{
  "vocab_size": 1024,
  "attn_scale": 0.177,
  "tie_word_embeddings": false,
  "init": "uniform",
  "beta1": 0.95,
  "beta2": 0.98
}
Each number is 128 + 24 x the weight over the matrix's rms, rounded and kept within 0 to 255. Layers, rows and columns count from 0. Numbers have three digits each.

# layer 7 MLP up, 256x256, rms 0.16, rows 114-150, columns 0-127
130141128130133111122118138141145112147144110088091119116188115141100135093142155152088113127148100132159126132093145146146110151135118110150137124140122102134121112122107161156128126138138133157119115132131095109113100167131132178116128097178141190191084113114109132129164132112109137145122154083088151144109140158119177120107139128158172115119153112151166154151091136073101139143149
158169157129109157144123092114122121114164114135107118136153162128130132118116107122131127082129137120157115125055141139141122139123160150110063106089131129114131174121171136125127085114132125101134123124140116179110100136116105089119085093111156139080140154156152139113137112151151133154108104103130141133138118150104115095124135132088097128134101124137111159102176131147165128112182
156158144129119148117099141085118117131102122135114080075102107121115084139091118155110100125109094155134109130138162097117168122137126092107125110107102125135099129137146132152168183119136122127116086148117147122164139159104100097133139073097168144120160135132155101132111175123159115115142099124161094115110166170152110158119088090124164122142125099124135120174129124150143110133129
117104160126151136148106140124137137130144109128097108176170105091117115140117084146119142128117134159140131175152147120088129105114150091124195109135137079155109118121137135141086108148136149125129105140148162144140127152129138144102115121134108153079148110138071135132122143159144116141149105121114095094121128108130078127101163107097127146147145086125118116111053132140120098135118
127148143115116137167118134129135118082140160114148171089139150169109132113174128113170144101141091154163102141117087131157096107106080155089098094128151164168133132167110131121139103117064100119164109122098121132105135148089164081153102179132096126091167110139136102128157120109114097075167111120137116112114135107087114124103168198074136165117128158171138089106120144097145104153128
118109151143148157111125080113135075138131158161158150150157112176127129101160131159106146159128127174124219102139127113169138114099140104122152125117107110115114152125161129118110115169106097102131089105113116163160119104112113135168090170117126132139152153140167136144115078115158112094101101137132109174124122147163095096165111119110098132137133117123114133135150146122093111137151
112130111097161138120121127111128102120127086174156149122160148133110143127189131143119153118100185123128158170101138125125175153141142073135122128152107111154134105127139101146133120153127061157139121133139143108153142127153096128153178116127133100079132111136086149095115096134149102165138127118104147118107111126143165118048086138149091121144080164138128153126142114140170113168123
129107095138126099111137105120133158110098139138119130119102136124101116103107111135161130178111105117136128114131136124127081139137182147130150116115161172124180142133104104099128139124126100145149129123151091135103106140144147139159149153132117143152127150151122127140126134136150160115138144116137116127112124150122216121152117117164141134148167120120114166150095172122116138143126
133117132120092129079171137161153148121182146123101128176129093161127114111126123107079143109147150134156095161105160154138155088136117133105066147092122122081158103169118087101112137079128129118110132115161156129165149114131162108162128126131126092143141088125140093120093135069121109123114119130130123149181154134160132121135089116174086096130101139124121108078117121086122160128121
114103116116150109145109110130133113123112132131124103111128116120173094121119158171132118119118158169092098144135145124128135165083157163145124137170138112089139133121137138156137115123149132094147114131126160103167109109105063137094161101125190119111100122143188133169141115125125155106131132154132167133100122100125122111120095115133123132116086109144110113154146135175125138127136
137125122158121134114132092164123102130115182082145125122131108133114142069127147158091146154155079102142124158110153101071126134180120104148195083119150085143108117103108114107148151112140155170115133127129123105135101126104172132146132126129088140116114137089175147140095111147156101143121159129152127108124185124132143134097147130168120113123148143126127114138141152111079116082100
111129116105120117120122146103182175207114141159145138110116160161176091176103162155146124134172146108117156142106123131123120173153145082151122091124082130127147129134134112169135158122134140092139099114154134084158130120132121152116123122127130139128136123107136125133122128149108116126125151144144134101156124165096102100109121140110135119082109146118076124115105161082153142120140
147099092140137138133133162134145118126071153106101125133096153170120122118105161090098108127122137107135144137130119141101135089120114107132099120119168124130166123140131148127117154133147092142136104136149130174114117128144142115133176131141151102145114105167122131141173131118108124171131150109114130115164129132153163094146122131137150151127083076136119159148145121084093066142120
150190149140155101106136127132121151133133107123058139154099121158122118102168101143146133165101106143100119135133093156129152125085150137093097163135074144097137124131122137126161117130132105151140101157114134092143145138137153110085143155078143106108145082171087154121132132116122109176134108115094150118155097174142120136136136170119116164110117125107101096146118146151197116130131
134133155119115085201147102093149091151165113134106098139119082143135122148141177137110152120205101110147082159135124110129152150155116085127137159143127151170104132118120153162090101127139123117118156135147065119128148160086137116139160115162115166117140154128123093119148152114144122143145107118132084173130138146143121123117173160102129106141133178118142099129117161145143102139127
127105151146127107091127159134173136117109160109141092074185120106160141095186142114077081127118129156130170127115129172068124132103123133103093134120148142110103094140142134114137165132109131098127092112122152133131149142157111142217088121126084180155113082136133131146179139142105116143165151118121135117172178092156144125120141130134138152158145145130125164133130137130116181117133
167106163092141125101140100112158119149139116101103166111104111133129090143125147165118144158109111108165152092114139163138151143136095101174109147167106132107177170117128148117123132129103080094100132107111130071118119131098090112175113168119141152136111105107117090146114087129120165103160109090114117115113131158075123153128118149158122110160104161145103096100151082153144104138119
127124095125144162122136104122106113097106150143078111093120172198103137122122123125140094150143160104165126155093131176105105143148164213147120145145099152163114122161168110136118145140088129116118148124106134135110115149122137167134135163162121181131099142143126107110102166134167144128147136116078095111132158118113157141133121104153106097102174153113145162137119116099135145145106
125111133115090107116122106107130151145181138110136144097108113168136104112112123124133122107149122190103155107119134124102162114132131081150119147088111105141085108083128116112152131108124153148132101077130142155146123146147162151104085128124094110120068150131165082073122092134094096152162113129111117166142107152122136116156130126124126142101137156113139135126133148108155119103088
082128152126118117150141156161109124107101116147122140094153069105125166129163111161126131167123109129132100118156125113170150130138148123110135105134157117169130143131108108117138156103154110157109163103123138132129102129133105147176115103153138085147146133131098149110104145108160141148125149081144123116133153095123118123119136154137118159129104118083103135212124145151114099111130
138079150169119100157105111154141136111129109153135095131152138106107106109117122136130151111133138126156127122135144098117128134145131147152135138085138133112128119119178136166114153181113143148111156132147168120131109125164134092122120113122140129129108075210127150169151165111140117122104161081102164148158126125124123138133096089152113116151166134094142147103154144116182126090153
105156121117128145138146099106141128156149116131129127151125150129136138129084136159136095116099095097124124158148138114170149118148120165099134132141167130146138154163122117151150135118160151120135143121133166142093136112157150108130143146155132137117099154134124150174102109142125123144094144065144097150109080140112124134095075126119140106102145168153183144190170188128112136131099
097167136105135089153131141125161143151119122133110138129120109135122159139113114143106127120088134112137124128176129169130141102149086094116134121154115133099148158134116145157111133123111138142116145139103054146139157114112121171126129137112166119108126150127086113099103181151077098112147111139103131148107084121111127136095092127091114114143149145120146072141161137090114093121129
134106147113106133138149132066100127139118123099164129114167147099117136129124107064148081081116153130062112156135117134114120100107106110109147147133110137153134148149139130148164124140127106132122146146121128123104184150122122169131118120139131121103173162152115119121157123113123126096125163142143164109135162108189172072145146145117125127134134141168121145134127141142119146099116
182114116153148131094121142114139198116153137117141121147128198125141122145181140133120111125142112129127121041124117105152129089154124096136092191095095123157111119122094132142111136113108174155088170122140114132098150059107131138097122084091104142066116116100142132130092135138107154103154132144116167077091134109160159075120114137123167157124129092106100155152155063093127161143120
093090173094146117169111105104131137132133112124119077116127147127152123156149137161124150106123105064163156132135142161125081153132192125093126113164146170123145127136087117121127119145123138140126128137114083140114095141120127151156141113124153145128112098078082119112117130101153127112159103145127144131152101185121155140120090102105148140124159137153128127130135109107125140150135
176190161194075143113074106140124124167201202172101162114095143126108108133124116146106124099142143122104151134111129168111136129147076132103132180127124124137073140127118093103149140105152093088116171100106178114138167147158124099163132103094123143072132141088118146135139145111098120169137133138121117156108133107067123159138179156174099127147175119114085148134112134109159124121131
137115132106161139125100139124137120112154120114157152137142177128092141157138136115122164133093147111123142093158148128119131139095148130109125109110111123136086118106100107120167138116159145084158106148090137106163164139104069154088110098128123147082096133117113068131082137133146112144137098118124079088115149121174112097123144135127149114150092101129143130124148101142145165133115
108129151155128150128083125146133154131089120099123118122133124129115101126122104125108115123089102128137137148109150120119150119123189130141143125105103170134142077132097104116140140157163123108117142156165108123133113118065165117122116139104098127099151119110114109130104153140120138104147134102160083117157149139122134147144101177082146152119110124139196114140131123151158138084105
123125141110091106128138152158134138115125137141142154134129146145116121167142110124154169147134149119164130137118125142082142125116116126128117109117114112130163119144163131132148127125127110153123131142151109113132125111124110134127119114123128148138131097154111120093161135159127092108152119140172087123125128139127117160092142129112115116166149116180089162126115120169131091128114
128105115123104122103110121153126155150120094163110127155105122100157152153156148123169120123103130128136056127149144087154105166175125103124094123091169157140136165145110140126162132118101127113142115151126171136113139151128127118115182149151094139108145123145162142139160122137141132132126128120109149104120095114139124130172124145154110185129107116099140112072109133156136108128121
124143102123180062114116153146162102113136133171136124112138092153102141138120117182118146139121144081133143088099135121129146112086138089118143154113148119150097106114173102083108108074109117150139126144085069121150138115129098142134140111136179149124147157118137132086144101156134125168080139129105112162100146120102128089141181166180145051173126086122143143165122096074151133085128
110146128102145134183139122123166163128131118178134124124100125129102168132107159110096115138146131075173096098141158172185125111126134152088118111109137093098112122121139129132139103116119179130131146104148137088106088137154123123092121142113139105110149129108136104142125106126191083118127103131110133066113149104126134097078121148163174155127108124137139126173136149097148094112124
099090152176128143112127102166113168138135121113092158128154141124148130144102142129130163140091159137139139114129103118105133117118128122123128155111108089137164125132125132123122171128094107139135127147151135109149127111177145129108125136165112128074133146107146133102077142128133096144145121118137097132120085138150125152147140153116104127120149120124113102108119129122134127151137
123107111135125120093117125081115081145070118182129141133149090128100102114129156137116153094166099158130094121167127117147114157164088153097082127141088132127115126128146155116173148162159081123142145123118116150106129148167132096123146059135127177164117096164151078154150111128125117148100099135106142114153147166114117126136137140147126096148148144096154170167103133135116127124132
146088116095162092111127139109144101115134158129108124121101165110149162151115134136133115198115124131160160134157134123123141140113141099138103173119121129117149166139168141108146118130095148111096105157054146162146091162120170168122149140134121124156123125117121119114114103140154127160130115153171143179145161158075066145110159111089145122100107113137092172122112137112091102116125
115111123141120138089133105164099096105090162130109161090125154092117100122142138111118130130101133112085110106110106152145124164151145116091144085099127152154138134121141106152129153141121106105110190114107107121093162116124133140118123113125170097135101134149177147150136156107139152119137134116090104100117144193155116126137105151145136149155114142163149163099058153131097097136113
# layer 7 MLP down (transposed), 256x256, rms 0.153, rows 114-149, columns 0-127
140141095150093135144137113129117086168130135110139187118119087098109087092136131171143138108160130141078133160145131126082133091140146113105134125125140108118111137167110129132099120122108140142096135135111132121136092095135146133198148155095153168090124101121147135134151100106135146129133079121132084116140142184162091134147115140086147119098115126125127111112119096111107101112105
121120138145128102105139141167141124136116132127120122145137165154140122143106129147122122110102138155092104144131156153116096124123135158162138127143095143121132109141113108162114134145099122132104104164112113153131112141109111129087124177133151130111140110126153148095107118091172148143150116128095159119124200174160097170101123140140117132156135126059108132200175132126139142133117
151129104151137132132145130062104112151081144136118109089139124154110128179097088133105126127085126121172148107110183156116129129125116148142115122109107160141141122124127128162159169151168129125130167154188137116132164156138096123113077122119121108129174117107116094149159154093124130154096122141132138127133144119160089105144149106127135143159172111092060148117106128116078139121157
086127191107121141158112177107107114127138138145105129105129174132153151092126191161153084134135157127092144115120137148138107136171092115114102147156096100110120154104126114157071164130113134126132126108124081112130109117107122110121126138067119157153134137176143145158126110134122147134137124107144139116132129110136155103100148116141164143128180092096158122138133078123141107130115
125120084146134153157163142148100162080140155118131139144119187110134149106121160105145133116152138141078149108114100109136070090108075125131141087142138105101135168148141132131145133125076172173111127077126163131138103153114125171124098129162104138143111144128115127120138132181150110084111082176072174130147115104132145122124096113151152138124107102140089123114108117139126173124129
116111104128132111139074144150063135103158166092148107073121147130142142136109090163157129117106090138128174146147169143127127156119133105117088094128131087129113126131146144162131133143108137147157111138134142097106161109160088168140139073169117137121138120178113167107089120135153135145119127093098108092104132176132138128133133101112109139095101081123112143149135091170156165152145
128102096108129154150139168115120109139141155125122147107100139154116108089134127087129135111128130093120137179128138088124163148126114116136130141090115091132140146081117094111134151092146177180109128141117146100146127134100125143134071138114057151136124132121121127077106154100104144152119079126168115130152140170141109125134180097137104123113157140113146152102100132131143138124142
114159158147117119142130093127147133145143165150125127107133155127155129113121148134132126122128136112135135104149128141135112142133132133121157117103119119144142104126134140164128081159143107072141143103142114126120087161158135139113129145154099135146125057121096159123112124118155142105111142118138100119139177152131108134129138134113101139143143168162138112134102132102152132074150
112136152125132135084134185129164152090134103128092134102154090103126101103148136110155112117189094163114138131122145122138107171140146119108115090137141140145147120139119138130134168120134114106124101142114113114121152172170164147151135144114136162144125146106084059128126139169149117136164131125119117115092100102086132158148125139099093085124123144101108129123114130142113106158116
149134160128119104094147132144167179155137115094103113158095145108102145129129179130127112140120153149093130127112099106132134114122129113109174115146137138145149120142157172134159093116141118128114120115121146098168124125124145124155128151127109097095091145131145153134121136151141155110137117116154178112134113135137144120124077137093139151135131143176135099112110112137100125079133
160153155146111146123117156138161130137123124093119148154079131117121120101146142145086128136090135138090104115175127148106132130161117120134117087138107104176095169154102161146114099097115126117228124099154178137117138136143122075160130131098119106125152146103155108150108075128171132103124076170148115104131132137114162103109169127126131138158136129105092102091160112117115138095130
114135124119134116140090129087159167123120134114153120108105165137122122131155123159128118138126147152109115159093100107121147137153115102083143096085133139108120160179095119130176140148133158132109105115112143138169089139130125125120139126106146129142157136093127125126136109069145143159131121144113127121144141117106130140090109108136100125129082113142136139170107156146128128075099
170142102138123127118080142160106125131139140113118124133136141129168105094143158121094136160117108074121129166143110138150135168133164087098121138169120133137103119144112115092147127152173113145079107127145129141121062108082133142142066121129139104139151121129117133139146115083049137157120113122154106118150132120108129130163126085131108126145097115104142116123134117151149164111144
097184075153091150126097116101139153125102111129103136123146166126112152116164150130118128126142105131126108127111142159099153135119111125140146108104125142137129136132151148094095115088138115150098110163128145114102133166087141084072113147153138119160108145110101153123092143167104120117058145078107139125156124123112142116157054085081162129112137160104129126168139120082160085127156
160106141102140133172139159111146123095141139185149127144132126141114167158126149169153093118149123119122128098139155127122161126101119133161118085130079120142135162136172094152083125167096141139160199157143173111126093106141129142136110132136136122096088115114122175157136111138132111099121128117126135132135125151136112130139129112134151129121135118152134109132084171116158119119124
112136119115126128134161185146140155109115154103107097162125088105137124136141116097110126134160154119097107166136080153100110133164131125096126171128176167104165112070093126100121118165167110130108121102162101115103151124146109146168140104102120129167098142137154120124182109108110136115126102113129143179133158069124110155119135135119130131105120124134145148138105162135140151155103
164094133159122118136140161124108074119126146121151128124096139111141110124088146174144132115139154106147136105146161129119116131136142139180101099125156093081106105125121104147154133091138100095126108137117085146102130144142165126151167129132153154130099088105134114123105086150099163120156117108138136150154101135098094132141158135136174187116084094175090117104166155186167097136142
111150147166132103112121104142092137107110098147146116106134125175112143116117110128154158133160128133131115154146132122168135116163135129111113116105182098117161123153168128125126157130156094127136089140127162117098103155149131140129153119171133116138118138127129122138135187089123130128110127138159059155137106081156128098104142133119147118120143114151134122176133133156120167098108
142089086127136112099107145143128156156137102137130180092175097118138132120150078148133113150122149158154148147174129160101121112154147118137156177138142119135100150132125144146118209133167071111122137108128130168096100139172116156149102127079119138159122142112148127124138119122109107105147140116152090146113111126151108115085113135168141135100176138118120139116108115134118161105129
117169131097109115118096153129141104151068150118137127120157095156126112140113128175109158174124128124158154148120143147114129103104177149124104111140164141131152087118153113131139167127133146147164164129141154147131124171151128139185139154156134122126156128089114136147122108085109097159114146119127143100152135095118156102090102177137093140108144131143131139138161113108156105115148
137155175179142103128125123138110107137116138153098116133130112114120152133113122175105133125126161113152139118084127138109088096139202141139135116102143122143145150174083101120145178133114131126153126138160134159157101134157099138144119092098137149133133159117153139162120128122143151099128117125125164135107126132131134085084160115081172155169136154137126137167104146110126146096115
165164101067104114143114125122131128142131098085103127158124099139116104116128129159138115176136100147157060092080163172128085106181120109111084133128126118098129088108118140136156137129146111082167147132103125125088140111107144129134145103126153114147124140131117106154094158117161134109133066130082134140119083110116115120163115068102117146123130106113088113118093154131106055104114
137168124101139128144114133150100099116172115086136169098133127167130139129129110113089157160131086169134106159136146092140134150148100122166108080122106158166139127150128145153105117080126172152124086161125120105167131129115105103134139083135093108169125121149113112111129098107152098161128137116148128168107172098127179115115147120151141089161118140117103156128160081097140120158188
077162156139106132104101129149091128154107159131083153132120109136126145139072125155106087106116131114087138146186151148106146151124124138065128164077100107123096172126162156149155103147180138125141110125152098150130155134118130136153081145105206109142123080154129147110128108123140138147113139128081119140131123130109097136118102124122140117136123168125149118145102174137183123124137
149085125140172109088081103079101143150139104133123112124152119122129080135100082179161142112111130128135120086124133115129138112137065126114138182135125163107081114115132082143145145088138093092144142132176113088180131089104130101119191134103155142141140118102153151131127181128071144112128130107129140132100127160127142142082090129108118110129137211097150185146099114118131126119125
095125109163092114194148132108089119135120140076131102145139078135118115105122140124114144167148128117129113131167173147095107126115154131156135104173149150146110115123119109155110129131126125157126115107152150160127091107130131151117133144137120117133110099141113121109139129139133128113143096146153125102142080146087099149126139160126106086139143134116132142124141060136076154126127
118174151152152164110145136169108110135132119131106151107127142108053090092115124124155158132125130125136145137127063110143125142111141111117137144104147135126097100109146160100109101175112162109129120135073155145160138166107130139119123129104115095124101100145119133117145123124153152096145114159135137165130089147128110123172154162103136131127101163153092145125173116129162114128107
091145111132154145118151132080105166109110129106159108114101136146171124117130136145131100157113133109103129133103107135120053176142140153123125068165146094113154130111120122083107118129138113134153106146090152130118151099144139120143134162155123086131139150130113062134125193139130134133129121136120122118096121106128091107093149119108128139124100092136130100160137152111099151100175
148082119100102124171157110119144108142117118129101044128157120141089103123108181147101129073131133124128103144105129129131128133100139130110110160152137108127151104116171141111129182154100133158136126091145131078124081128149134109122113159117145152169119134137147137137189150120133114149160144124103145130133149147124136140163122099150142148124150125085100126171127142167150121080121
090107131098101133130133146118167115132129144107116096116136161170137147139160139125095099128166090135137184099115136130121165142145124119094131141110145125110116133131125126128106136144104114140200140120135115119138140161127103111068146113115140147143191101127156108119154129148122113137119154122169107102112123138096149120112122124130132109147153139140146152131151113121107097153117
097123131157135136162156140108105112116137144128096168153126107125130108112117116124138100143127143134135086093085124169133129133069096102106157107106101152166104134115120095126164151147076167125127119144116142110128156140110156119110116131160171206097100073126161136108128104100137088130127097125111112115144152131126131077116159122098140112131099134117149144092173156107130066099103
136122087130134146153115162114142137100106107100101075111088157121104106163160114131125121086140126147150129132117081088158111127074140127121093157100091142111110083102165080055114171112131123148141125091210108115136145140124122168136132124099165097131089174125120106114095109102109142144084090129108154147136123118128098113141113091163105108136111136139117119159115079182116139154168
103158137112120125130155198135118112091156155143085152129187092135099117156162111105145117151099118159184135089154169153114154116130149086092134138117148147150141112130127131168143122160185142097119107119158127156143133111205083138131155163135148143116116128120102129096150123153161154114154115115165130085114108124097172113126154173138110109128109127140125134141125099150149109134100
099107169129116123136078122126164116119103143138122139138150113147140124110152157146115119140141142147130124124128106144103121138163168125113104124117138131136076135104161138119118128131121100124129137180125164128087144122151123136180176091169131126127108120165146142147104109147112146108092129115141139136126141168093120138121142121117142136115107126149164135138124113136114155130128
120129142090155150128103148113100115119115111139083177133124095113126150090168124100170138110155115134145129119133108132123139180122136070126114170131139084067113135128148140129107117127106114120130114120131102128104146170113143113092139136108107112125114141166145157129145107135140136164137098119092164187108105103123139157099140132148132136150142120089146171183160126158138098146121
164158124192130111129143125141145089114128113122119111156118137128114072153095146181123188121144142130160150109109163130174124113128111127134173109115165158171079160116121136108127131165102084134107090104119112139126129100135143136116153163110095201113127114118109086150123115113160120131116111109121143154153132114163098167161126149124118112088131098143089117134131131086145137134104
# layer 7 MLP gate, 256x256, rms 0.16, rows 115-150, columns 0-127
127128134118109133147105105109101129103166157118177112095133128146116135157129172132139131111171132105119137142114119168077106122121139154140148129140117163102099181114152122106133140131164114105140113134138108138107160133121090107158174121195101132114159134151136116114139122159091025154099128121135098143170104123146084109150143111124143111130127088175102105158142173109166145125086
083147132139097118123096160094101135157088103152117102077101102119107060096142123139147137133109120137118149128104121128128114125143073142130153138130117120139110130137119102122120176160138125132130153153106101121106144152129126151135130155119143122119108116140099138157095181064127131116132107163130126099125122149146112130122092096137165119157110110110147101169138070153130163096131
133150143156112122139094118098120136121063126118113161096157111092096129102193150114108154054121123105131086095120141131125146085114121168131111106105111164186161106104171156108150145124059133086142135126102121154109105133116120080088161117131137165165123138112136128148102128131123134134111059116140149119098113135138087126125113168113090149122125169115114125130135128066092158128106
121167112168099103156092066185130106154115115150126113103125138110137121106128133125076202138127106150130139121127176150143127085123109135141125143160118147101114134128084128165178140164147103133160127126105140119120143108104113160134097137146088146127121139114094144183097115142124153136134158165143146149112141132134153082150134169127133136129144153124066122102110158107149105127123
097143113126123123140156054149126082107113073130147135117114141083152123134115167124121118134126155143129144140082176122142156136135121130135152188139148161103111143140124122107147120132121133123099108148130127112132118154130137149162143128086133097122132120092149151132076089126136127143148107157153123156133117097137114098090103140134104151107112115079134136160141103145144061138156
116125140163173127108085136090089129158109144087098192121107119102098129103158134114115117105146125074120169095107154095128134115131115128139117131143136157172145121128161135123115138117114163161142153126081149107111141120161130125116132158152136136111156149126099110115122140117147151190110158141109145115157140148137132142084174154115124093152134137151113119124131124108097111143125
099101134148135150142177132122122176161137108116142139103152153118128130099128141114148137143129109115130076124177119094141147083113124106163154111128131071114145180103153142112113083126090174114121130100135109142117113098139139115135130119129126104092114089104130114141121134109112090135122156131117134114169110126144129129134153135177141118109132150138112125127153110147137147088137
141163124145153123114100134136144146137118123110099167125057112139117127105131150147115152142151103150105084156150102134113077161116162130112107142120083133128155122141086099124125092096093143147107088125099110161152121128106135118144129173149144121120136050116123135085102135147118122106109141127126118116101119110123150130088160134129128103144137182126141124117107152145139139134138
134126196131134202124127096162138189127110110129112128112104135108134140159086147139090145110152169116147153117129102167124137144138106101120135132115169157114137125121181158125147157157115105106102156102138150113134148104127103128141149147148093095098142079130156104141150120159127125143111148128139160160099087108162132106121125108183170124144102125138142108110122124120168143150147
139135109106136131110122077152101146133171116124189118106144125113139128129132169088131135072151150117163110118119121149147141095159132086150131097128121115127132157102107153119147149154138172120111108150134150107102130146104131134134121160163136146142117101094147090153124112125116116166104134102123133087152096112126138142106126130105115120099158111115126120150128088101098106109129
097135112132131157123143105151123182132140119096128123142123121110181094130121136137165121110132112117164122132134110105105138105102145113145092100099154054114103141154137164114136139173090119064157129144112164122121133127142159162130161129201112099117101123150107090100109122132119121065166182112113118118111155134144109150155130131100163118145138089121134109110128106122118130121094
130124115153115137133157127165140145104172141149129125086139133144106107088128098084135113137103124119124118125139155143113145130132108102135117117099149157151100083121171115139122109181132132158123170115158117089123161122132099099123136089131141125110124148130099113148121165152107108164127108107134121130197132125109113125097149120145118100137087111123137172154178114122118115119103
163129130152101116134149102143183177125109080126118105114147147105135091133103137159130146129094132097109120115149121132110087148087129168169107118142135126130134152113100138116118125107134140114134126116102144131093112128127135129157070112142125116106132098108168135102117126137120080156116159148114094078092116173095124173149120134132121123132133113133080138124129154129144133179138
114135141137101108110076141150116144134106083134101113149137116139120158086141102146123150158147090134162130113109114101104110116140096089129116131127152147108175114078165126149129161130151140142110107159129204112109105129153122149128154120152103116152139139130114183130123104127136157105096084120148124121136127151104121136163072084144177109124145109128122107132146095133096127106134
117098137162161126107141119114162109181131175137137133120122136095157153101143169128133141124153110129140130141113153124099109104090122161166080094116131101142127112117115163148144146141121159172089111123160086112132110137136135097160110125157116122163127108113090148132128137158168112159141167141124128132187139130102131159145175106156162122125180145170104093111119103123138163102166
115089150101130193142118098120108076128147124134143088114115131118113116125094129145082115092142141132109142103104101127159138131087109085145149132147104154113117101156142107133127119088079196146132181153170156138079149154111123117133102076182108097121112125108147124144158148124136135129110123136156128141143152127150155126136140124153203154162153140133163117102181126137132135065138
118138089114122126076095181131104135152132131156145160141103109135108150145129179106125107118172118152182168148132109149159125115099140112182145126154112119099099125129112131142149091119114182127109135118151160164142112100226134102093114109180144147118152148131104114125115117170112097144125155157136100130110145168162132105137148139147140116159171149086153133116103124133118109138139
082128130101134123102119102133107137130116127157139109082098120176117131150123166155091153131149121102130104138137119068166132070157178126126093147142123151090134140145130153122143128138107144092151133087150146143148125101137154153108116140089139111108175164152148135120121107132134121150110080145149118132107111153094084129138125091118125148046091095139143126130134112104127117135120
147111115128117138117163113118130115119140156117131128146107150104145111164095132089120094128122105107137123118117124141083121131137120143125142120123102144078117134072130170114141134151105139140108078135135121156151108124097128133118126156095131147098136155165167089100128144135079102118103128146133108118110064221112140135093110138129134118129157156151145134109140143115149117158165
141126136173129127122135108119110092157111143160187141132130103090131134106155126106116127127145145127121159159132069116127087147114109171159116121141155120129148115118149109138131156127149131136115144106086173142119141131117138130129116105095100138119172097150124158125138151099127167106143182089140133143187138130164117136103146092151118111131138155128126119132134131141170082123122
157133147108113138146106159156111088153128094140143138123122136111171129158106113082132144151126150098099102134129138140166113132101155051135113159144078162059135137087120167123135100150118066121174133156134113106160144144121153115123147151121067113132133136131108135179115138122117131121142089129105155136116168125171109128118165178134143136133115119134131163106109115152122087154104
097128146180166174104103059170128131173132124144135157136074148140087148108115128116138099142127141111129143125102135116086126121153159134173119103122126128116080140100151139167063131133087139076098151101122115110108102123161146106080129138164141139138120093138149138113120127107136103129141122123149144113142116139124106113154144168116109134092147112133121150168159146133119121150090
123136151089114144148107111146130131159129095150120132117119138140161109121102128127145113162147087126166113107120092130123147170130097115142172168154137128091124119133129181140134121104095148084131132121130141129116100175148104095105131128117124120141140105107090115114081112127123143170132120193113067108133118115116131122155141192144111150100092168143158153146103122132129126164113
134104114155148133144134083102115163128165127091090123146144119178110104099128101128113146096115105096117098089122120151108085122146144138105144173121141138083100119121152146173156127175069137102113143130062148142122135117123151147177105075117139111150112096148173148090132126105130154132113116107124130118114138115116112118077159176109129127131120148115150128111096121113100129159158
134129139139150148087103094129148131094117102083136139115119123135099102143126122164158126107125178091148107134086116095157107122132129149123153126116107109117121119151191131127111124113140108121125096127151143156113170165144102134101123091132075097081132156162149104109125139144130134159123122170120130108134175124105093135107119090179187115157153125112153155113126139111128125148130
133102153121063148094122127127124137126131168152161111128140085106116153111101129136108139196110159136104103093064165143129178163102093113135107113155069120108109138085114108140049090150120152134107145160108067126161113078165137141114179116162098108159111128148187115087141122177142111168140170121161132097167153127180139120133137124126160153130125160121138134105106111145123140081169
137140146110150162091130080150132118133148143111086120121125132124110117120102134122128154146099119074137130134145106122134115147146105137100110123102123155141143161108141148133111138148091136126117132080113134172115158107101157123114112173125176107181146122144119116144108142182136105092116104118147093131115098155138132152147175130130152112136128129155119157154140103089100182148131
097126123122132113103132108155143096108130141098153105130102136122154120134146107141152097138084133111159146124145137125133115111149131143141121125095108125079133114133124148089146107177114146042170162126116097192133140116066134136189150096111097117106118144117121133144165170152104123124101162112129125156154145142123142133202076141149126156133119136102115168121127092113131090111124
102171161144145106115145115162154169089128126115116144142127102127110116118133131121138137115123151143130155158103136133129103123132103105146114137137091096118157137118117160122094137128149102113137137147104124153132146112129132144161102087154149135128158113151168117188136120090152115084138134142116135149159133146097163090122111141159099166119132128109152143144137141130123093148097
141141145144133117143107128153140148128113138089144122129147099132152129126108128119127148137148112131122120156117132094116081134113115126159123129146098090162134149160134159171140116103103104139126141119127134150117154167070154120105153130094136123138089127139155138137128143146164097122142108131099077083157152140106115100184128138151127166111110132144120123129136140110090142152100
139163136172118132136136105096122118105112110099153114127143136133151172139141141102152113129121101159108129150106144132142140149146106094185105133104116151145088145124136126159086139089131110123098151142107134111111095098146152139133141120147143168053146125149121163102090114133151083132128123135148129147099108145088163128125123132100165184119116156126117160134170137156182132132147
115105149082124119091133104151129149085127094155133142119157101136160149155147136101111121065130101114122132167096115176114147118128108124110104082119159114125096122090154082124113108078153118141075155093121157157107079145139120149085083120141105133136148162108141161107161136138156147105111085139204108120128117142134151130104139154125144137129128138116132101199110146083132082120134
153138152157108098155122107140131115145157121130139139126113116111147111119126140094144123107125118137117147134072129112141121100118140107090121123132168120117125118123172169119144155140104085137135110117113134129115138114111132119137153130124114119096167145123119116153108158139151129143109117154119111148149119154164172168151165110162108106100130141136143091161113132109127154138071
152146110144152169119143115174089134165095096108125117121119141094125134144114124110130113120097093121124084173148136089139146075125181122114113108138096110151093117144139128130109112101175080127141084148107176133122142115134088134136170144133099129117100154134138118179130156092136154100144063137132115133144174077135154070139075131142148095099109121109161119118144153115120133114115
132124115094098148129124118122155098158117161095119141154136091162160121133089120104099152159133116158132122100157147158147158137062133102170094162083177102141097135130144108131140090164151141125101090129139107098130138122148101156166129133161113106156141090128104100161132149154105123124129089172201160140132104148146121104155125136130149118124145147156159108159139131109099103129146
106124108128178123176168106114119106091116136110141099151186130093119091096118160125120129115118149086124123164120134141167083087068158105157115099123133132108133127143136082140165140127082137119180065167130161111158139135103147103128124098114159123152103123103128120117114125137113128104080156125150126108144143138112105142118079104108156138116150148138117117095094137132142086139123